From a checkpoint of a small transformer trained on Wikipedia.
Architecture: rotary positions, no biases in attention or MLP, untied embeddings.
Training: a variant of Adam for these matrices, 158M tokens, 9638 steps.
Each number is 128 + 32 x the weight over its row's rms, rounded and kept within 0 to 255. Layers, rows and columns count from 0. Numbers have three digits each. The size before them is the row's rms in percent of the matrix's.

# o: layer 4 attention output (transposed), 64x96, rms 0.128, rows 29-31,61-63, columns 48-95
# v: layer 4 attention value, 32x96, rms 0.124, rows 30-31, columns 48-95
# gate: layer 4 MLP gate, 256x96, rms 0.14, rows 0-37, columns 48-95
# up: layer 4 MLP up, 256x96, rms 0.13, rows 0-36, columns 48-95
# down: layer 4 MLP down (transposed), 256x96, rms 0.129, rows 0-36, columns 48-95
o29 091:042123080124159139133136183128111125113088131112103101088216136151102082147110115129119125106132120143084179157118073121079132118113225119081138
o61 099:154110163126109128143100114098083157049115134032172124110091070147110168096184131202109088147102126077117131125093163129138146100140149112084122
v30 091:141157128126097210165168156091115120120099152167179182105142104118127124101142133146136123143135110174144132100138150155147110069109134156163109
o30 092:138123153155187115073171142176148077150106154113099075127152130098154112088083140177097095175140135102154125181125097214080118100160089171130128
o62 093:137128102112098125131156143141127146108123183155101106167150110160124126233090159132174141139107094139123087122138110150170131135166107153114150
v31 100:154085126143130138128190106073140056131128154176149074109122087125159172129144145117134111126140147086154157203143061149127122121141162127157081
o31 086:102175104123123097149068075130076114095117088122126102094148140026067155098121139155161086132140139159115170185145097114081103093119182119105120
o63 118:162120128112142163117163164131146114120100148134151121160129151218142113158133113083121163121146154097106163115089145109124117094065160116127095
gate0 110:094131076216186125147138165149123172182149114125136096141088146170118147102114161166085151105142162157135038153159119115152082163109106176054136
up0 113:134092140123114165101070098104168113085121159123079126087095123066164094105176117059105067156121120117127136113127152154100161146129104062141135
down0 111:154122094104115052161139077099170140180079133101181139126064141115145122121148059130144149165140132134067111124225184149113138127147123119129140
gate1 100:135104095086195089080088085099112089129132116150164084140144131126173114141085152189087193107123104190194107111122121062102132132128132137099148
up1 100:122139139124108152149093130137114170140117093076108119126143114141151075156214074165154065149088129147175152114134078137101103123113110128111093
down1 100:140176162119199137094072101155060100083125111072096150168105104128182094105084114150099092104073097173150074156127118079099120127167146155142107
gate2 105:144107171168125161129118105094078116171135127122124100167142159113159086137112196135105149145157120133186138153183132158136189117090081142069112
up2 103:144123115096182127130124147104146135162098127117137119144135126108145076155095108129121069086159096141164162143110152216106122135117129077211098
down2 103:130142106095150193133153148133117157065127196154140174117161145128091122101096167140089130091130131120153105141160099068167075126141103128159040
gate3 106:159187130090141154114097155112138090126193118117157067200132126157172085135139117159114132185139103125172129126121077124152095150077113166144072
up3 098:098131145145159081091108133130123143110127103144108110206152129162143138048183181137136136117115147198137127119147139159161143148151060081128131
down3 094:169141075088137173072143126099153100137094118132143155130111104173154058128067128171151183059169116124098130112110108074088125077110143139141110
gate4 099:137119131202133164155084129127107104172181117131155161136085058101082069113125147123151202083081107114139140103121144080128145166075099097164168
up4 104:149132152145110116144083154147144188127143119137133149181122074187182163126118108080156136139131175139106132120112226136150134133137160119155180
down4 103:190074128125119140192118105123167208166114154160170191161081145166175166136155122121166144156183117196134123111164161142151141129082100128129153
gate5 096:145130165145142126173109072105100188131117077093157090152075139076142113129135098203135153144133147147153150139194149089097150107071096172111125
up5 100:110144170188149158143081092119165128124098137116116137109100163102119144133127105112190138144176142119151169184164122132104110192110097125143107
down5 104:062081167145097088135159122120155063175135190114113119041117118114117163180153165134168107153173159142104151138146168149137124132113132121102145
gate6 098:097096156099114125106096124126134077143174134116121142185121059085095128122147126121094165204220148137134142111163091114150114130090123119119142
up6 101:142127084067124142111124087126093146107122141154151134094097152140122126108113118099105158101132135100067075102163076138106172203155138175144103
down6 101:147157132137132141072212112138155047082225131143169119110158185094119097117059116111128083191173112116163114109153082109125164159113105126107145
gate7 101:160132108147130093175093089116145121131145124069118142116127072129154139148188112212141126127104119124082056139093102161166115140125153238130127
up7 100:149115110179129110145130156073170073105082088178087133099111096139161129129113134139105149127184113152121084151116105110178162123169114148125161
down7 101:150169091163152117094151106156141164169120135096156083105113123120146201160104101167155135135113151129143097120070141188160136146125181167088095
gate8 098:087098135130161129093111126103111172132100091087171038170115075157141157113121165109125164174105123164076135148150107068140098091139161095118127
up8 098:126148137156163177123126178126151090120079114142111162091146121144118117092103148118078126122125041166098057094120116058151099088204069129104107
down8 097:125101135129137127143086172085150073087041144170146154153131121077141126089069144143137182130105138144129095104133147187121165131131066108104131
gate9 117:184101085125141122088100149101126135123117047112149155138102156157109100108144156043022159119146155119073090098159133066111166104151158122094138
up9 109:098088099085221107094109112056143115155073107097129149129167165091140092111065107152127138092165097121093150134158113162095126144131059120153110
down9 109:132145131156150124160115147085126166114058135195137080139101119097128087119125158137148162101140148151130086190142122142120129097174139120086134
gate10 093:175140158174114086087120165082080184107137132125091158125113096153121079100193090172159084133150103115095094116080107111105130131164133184203116
up10 099:128132149092126116090206170082121145106124153140086126133121117117163133152171096169101082119157095086159101115081061069144092105195166162093093
down10 093:112102102127109169111137116134160162092154141098149128125097134167130209194100113174114103076097104157083128142094151130146134174134118145149107
gate11 101:127094108109092111152158171108045090130181120102133100187113127065153099078102163146079104155176084076070072117129115135163099096117136143138096
up11 101:118136128117095151104187174161171116175084138113155106121163098124172128137166089118122115133096121093090121083130133135123108087195151134120108
down11 104:137099165135114102134089103167141094203132101130073116095133151121129074139116109111115115109071152168132137182119183170107142123161156070121142
gate12 112:138149130118082091090177127142102109144166081116148114088125061137152097093177070146135135115139125124175121123097111098137106122108147198081104
up12 101:129128065178165206157140096121140120150125111105149086131129134117124089120128087096124132106113095157098090156106117154030081146152066123140097
down12 103:114111097163101202100128157142152106056110142136114116089151173117140097131156131091091138115128173129195080156149128102082130133148097117148147
gate13 101:133152113161120059130129098122056188168118104158092098141142163088157135141107204139164085146132143113114117112082150153146104101161127134123131
up13 102:132079174124114143158127118155178173119138117138148136188121112135100157153081165080138117171109108132102194086167128134113125096137121106212126
down13 101:080180183111151122095113119066188136167112097125075102171138158103147076117097085176076154114161164123143077158101120148111110099123187216124119
gate14 112:124133162114098106150160117114032129127191118124099135149143058111158119055166139136104119172100193127159039094115126191150172123138082127125083
up14 113:139138151110111096128113109118168181170063137110057095088132134139138156153098105148115102073126101114114141139152176129113107177161202153171164
down14 111:119101095072166138104113107152148051198136103080097067109122081124166107140122116137114142126147123128190123167118158064064112154151126139150154
gate15 094:116169098121118179198095172099119105129106085095089197133119158143133111120109170124129148173073133143115131090177151110087094155143102132127158
up15 086:195080145100155165089109160131159109188102186123062153117130137126154079133159111118133158091061132139108150149150110080092070213153131151176155
down15 086:094084108143072097189068162160119119083172159067106112141094140113186166164147084172137099141156117116082173129138166147147139176132108134146141
gate16 105:165127068105203163135173174044129102076094120163133179175124161111116064072122139107110147086142116172113086160124144080070149112128096130132121
up16 107:107147106096163143057150164134134138153107109097100093097160155148151063166134171124114124151091109089143188167134157085114108107187159191123170
down16 107:144120132138125166092135154055122123047093113145119163159169144094098107152106195095150129122173187119118065099139140105135115108084123111164112
gate17 098:173107098110120091168095079132119087131108142176154074148128122094138068056133145156122136166105134143111165107185115117140103170086121175166139
up17 102:097181133128147131106187170138090126134092165095127111094117094184213184157155118094118088088123092080072095194116125085131105095097137109081083
down17 097:113132151111134117178140160063146155255103117068122063105122152123163126119129143173134150179103152131091175114124107161082211048098122150091110
gate18 103:153142143167115118112094126125082060157156109148070127204153111103179108116175154149132131129138064161134147085141187082089138120128119147146137
up18 093:123100130104125138112141088108133151171104118170136129060163150159097113142132071077112139105101121158105170100069097109150144198119144138087107
down18 103:095093099140113082078099092123131114162101068127137177141058107137171039114118141136112075127114092128150064116147182092115113070165120133154166
gate19 101:166136183102117161115128129136180204138149177091105131117083076152135096112186104162135098127085085089104105124148127097068055158144178127087114
up19 093:099178135122137149110085129047110149087134084175176131093115094123108143143141112183171119142119086106135112179111114140140090121141145147021104
down19 098:120112191100175126109108146160128135064124087128100152124111146077117129121163069104166137166166132093131096137088210109166104183129130110107106
gate20 096:113129094158098135155135176172112163128121146092122106126141101158190121144130136080054113104118188129122113080148127067127138109045191136111141
up20 100:086161146138115131154118184114117190161140146122145000134110137117111116114110123099107101114216135109131154104090114078171150108100146128131137
down20 103:113101120109128161162100207079172109084127159172125154166070192095149134167088159087116107165109137135211170152123150137117140194097160135113141
gate21 095:118095172135139134154185142094125054120190067038136127102142070110167139148229094113118155150150157125100136089175133152163129127133131129152108
up21 098:113109155105109160200142136145062095135191110057083149062075136155148153152145196095113106168093168129105112101192127127132157131110113122102086
down21 092:137168161137133113089154184172122160073069073135136134180127140173094110140128122122079112130120115150079130251092156129130113128158139121086129
gate22 102:172167130145098137103163082115147086147139096114159136187144107157125138101141121187099147093132148149127074151116105140151121137080151118138079
up22 086:085080131052146129178082122164077127158151102136142103154061123139162069152140203103139070177154154145149119088118138111116106135127113139138172
down22 090:129181165142110151128112130111122095132155141086199133135093105128159117140159138168139163164160188107162140087116104118107153104095105129134123
gate23 088:115101117104170133118137184123100069132124099082180137098150149112110105138125123114133183123175143175070103140184133079073097141111140150131081
up23 098:103105148174119092119109104104130134091067140052104068130146167129175124147149093137186093122133170134140154130135088144129151093157089098134132
down23 095:129092077043126117148147160088171082186170181180142140171099064128104145082112170108172082167112190176152110148107174105162159119151112118127118
gate24 099:098201063102094153149126129122091153207077172122069191151111142123159077138100135126108111096103095140097084081117076132075092125125086121084160
up24 099:134102048146125120145100044097168111125121138147129157155121122142128133083187175119120195132140154151173114140145130128086193141169134075060132
down24 098:122178169089065167162131118144162206103120094146085135146130102080104118158086123095122157093158125189084120118139083115128164139189126151161116
gate25 102:163160097118120203089130110105117105111086095137122129099110149130115116168166117139063115108168103111114073103083144083172121130116147185082129
up25 101:120169114183081122133116091095107148163092127130076175151058140139145127142084127217108077158118117133124098144114102102110116111178098119144167
down25 101:097153145188122112180129134128148108123152087098126098084115163105078124149161119105119122109176113109107111108146138074181157136123101127141141
gate26 094:129094079093134146111173143132106143130195200088104088129075095116128124182127133116094144080125162131124174098134151070140119119105154087091129
up26 093:111096100132165149112124223132161156114143155110121110142129137136114125126114157143130136098114106155174150113111117150081104100147152135167156
down26 093:163152093138158170129125119132093145181081142142167090130115142160093148128104137147170138121130192116098103135170140105112125116104111090119127
gate27 097:186148095123144160084169157071174157166140156131144149160135072108120083095088096158084119120127173140133097108118125138099166152071066151110074
up27 103:121145100095078122160184105104124103140160094119110131109127046149129161198153190187102159081158064168171170139087136137147124124188080091094123
down27 102:171101108130110154101084130111154059097137151121110157123110112110173185101168144127051130157140148124094169096187109166124137195123107113126189
gate28 110:161113138129120164128139086126124103129088132092075116130153104111185089148191121127094139144123099117103122095133126132142156137137087178148171
up28 104:091164128168163086115139119143126184184137093109182080178120140204166156124157082123155116112082206179083170155129091123115135146118078099116078
down28 104:162106114134135118143181132133153161148074123128173158144168126112200091101148073134136131153127146126159131072133114114097067087140132133113132
gate29 110:155094092101150147129095144156169153129116114165108099148151144120150060114156091212098120114073155097081098107140052131124122182124124125081124
up29 104:189081132116084136144078118114124069108095071151120177079103111131105124114129070124136114111153113147082152128067105084123094142055190130091089
down29 101:154140174064075146162193117168176145174160161076150091174163121126129127052145095165105050131139150116118135131111084110127111108115126162126074
gate30 099:111167102078101118104127176116128129180179160121083045143147119111128090110180086124185117101119159154143093114121183096112148154157114138085135
up30 096:136162129147180074156104172135106075127135157099075111129163154128135124080103090100090131116160098127110159193115170111085135096120147102140160
down30 094:136175138198070120140122140129152162104051153116077160140160136154157116083115130126100115124125130155138097157079150086112081090138162102121115
gate31 094:146066122137095101111171120153137192125131127168153103144171152106131106138188118154144116077111110100155110164126120110065136062108125146138102
up31 099:138106096192110098144131124144179189141132168142112145120148162110120110114105112144125099128096140172141068112115079155094111143122192132066172
down31 098:168164097154075067163106122156121183039138140073102114127109139064123082103177147156133135138127113138160121145116111141185098107152178118086138
gate32 110:162119156117137113133144091100109128176167195082145100151141137079178115102134109155125132153113115065082078124090095136117142149147158130107091
up32 107:118110150118151093049105124155169115131101122157077103154118042136131119104144070180156109127133150137109121148136165115066117077093168172070070
down32 108:177129158196144127072146125163077123059069171146129167142119079141109100106198052202155111187107100111126121131162177143139093127172087128065135
gate33 103:196059157097136133131136114095155139138129072202169203152096115157090128140152175097095138136178146121107169126160127097130130142102125129149132
up33 096:130063111125097138101123099066113106128084115164080128104115121152090160163174142152167123129167078087036178155095116104132152132083133119118117
down33 094:163161135071133085121111141122205110074104141097160038146139106140124082117108119106164151118118148077166098126189122150147081084147171119122179
gate34 091:135114127138119110106117159077145135139158070107114116168201136142131128124159151090147140140045179183128095155154091151159128098082148132204121
up34 102:136141120162071121127113132170125132124169163102103137120126164165178096065144138147116132168163204096141143137161159120091090079122182150087108
down34 100:153123096180142163164160086136162114120158071133118157098120151085135123098092138132120164127165135167122109163107068120171072148152095085149105
gate35 101:134131148100141173180113115104110092143130070162130108142078102167208166104203132129150128080119075117104194044105085131092131127146115133111112
up35 105:160135081127117161097172160088145072158063117108135148139143157088105112144118203098118164135072130143173160147137159121145088089089081146114199
down35 104:167167130076159159187131121096123073155085105102137118175087103159131178217144107148145119122114124124121129101114125128050078147138123181118151
gate36 107:137127170115164165096114123140119093128174094126060089193095165119176108160114150104119106136132131160164104070160094091159113126190178113154135
up36 100:093154158096141124131141136136099161145127167160194124126141085144133097103123113070132128107168118099100117106039100167115081125080082101141168
down36 092:070112139141148138173117162109175128225106150146113179113124142150081159132116169116145151096195134176123092201134090118073159085107127115167121
gate37 097:143113145119122099136150135141081082116181102149148154158168138099173189117093092144142214104122166119124145134094100116112101096113175183148096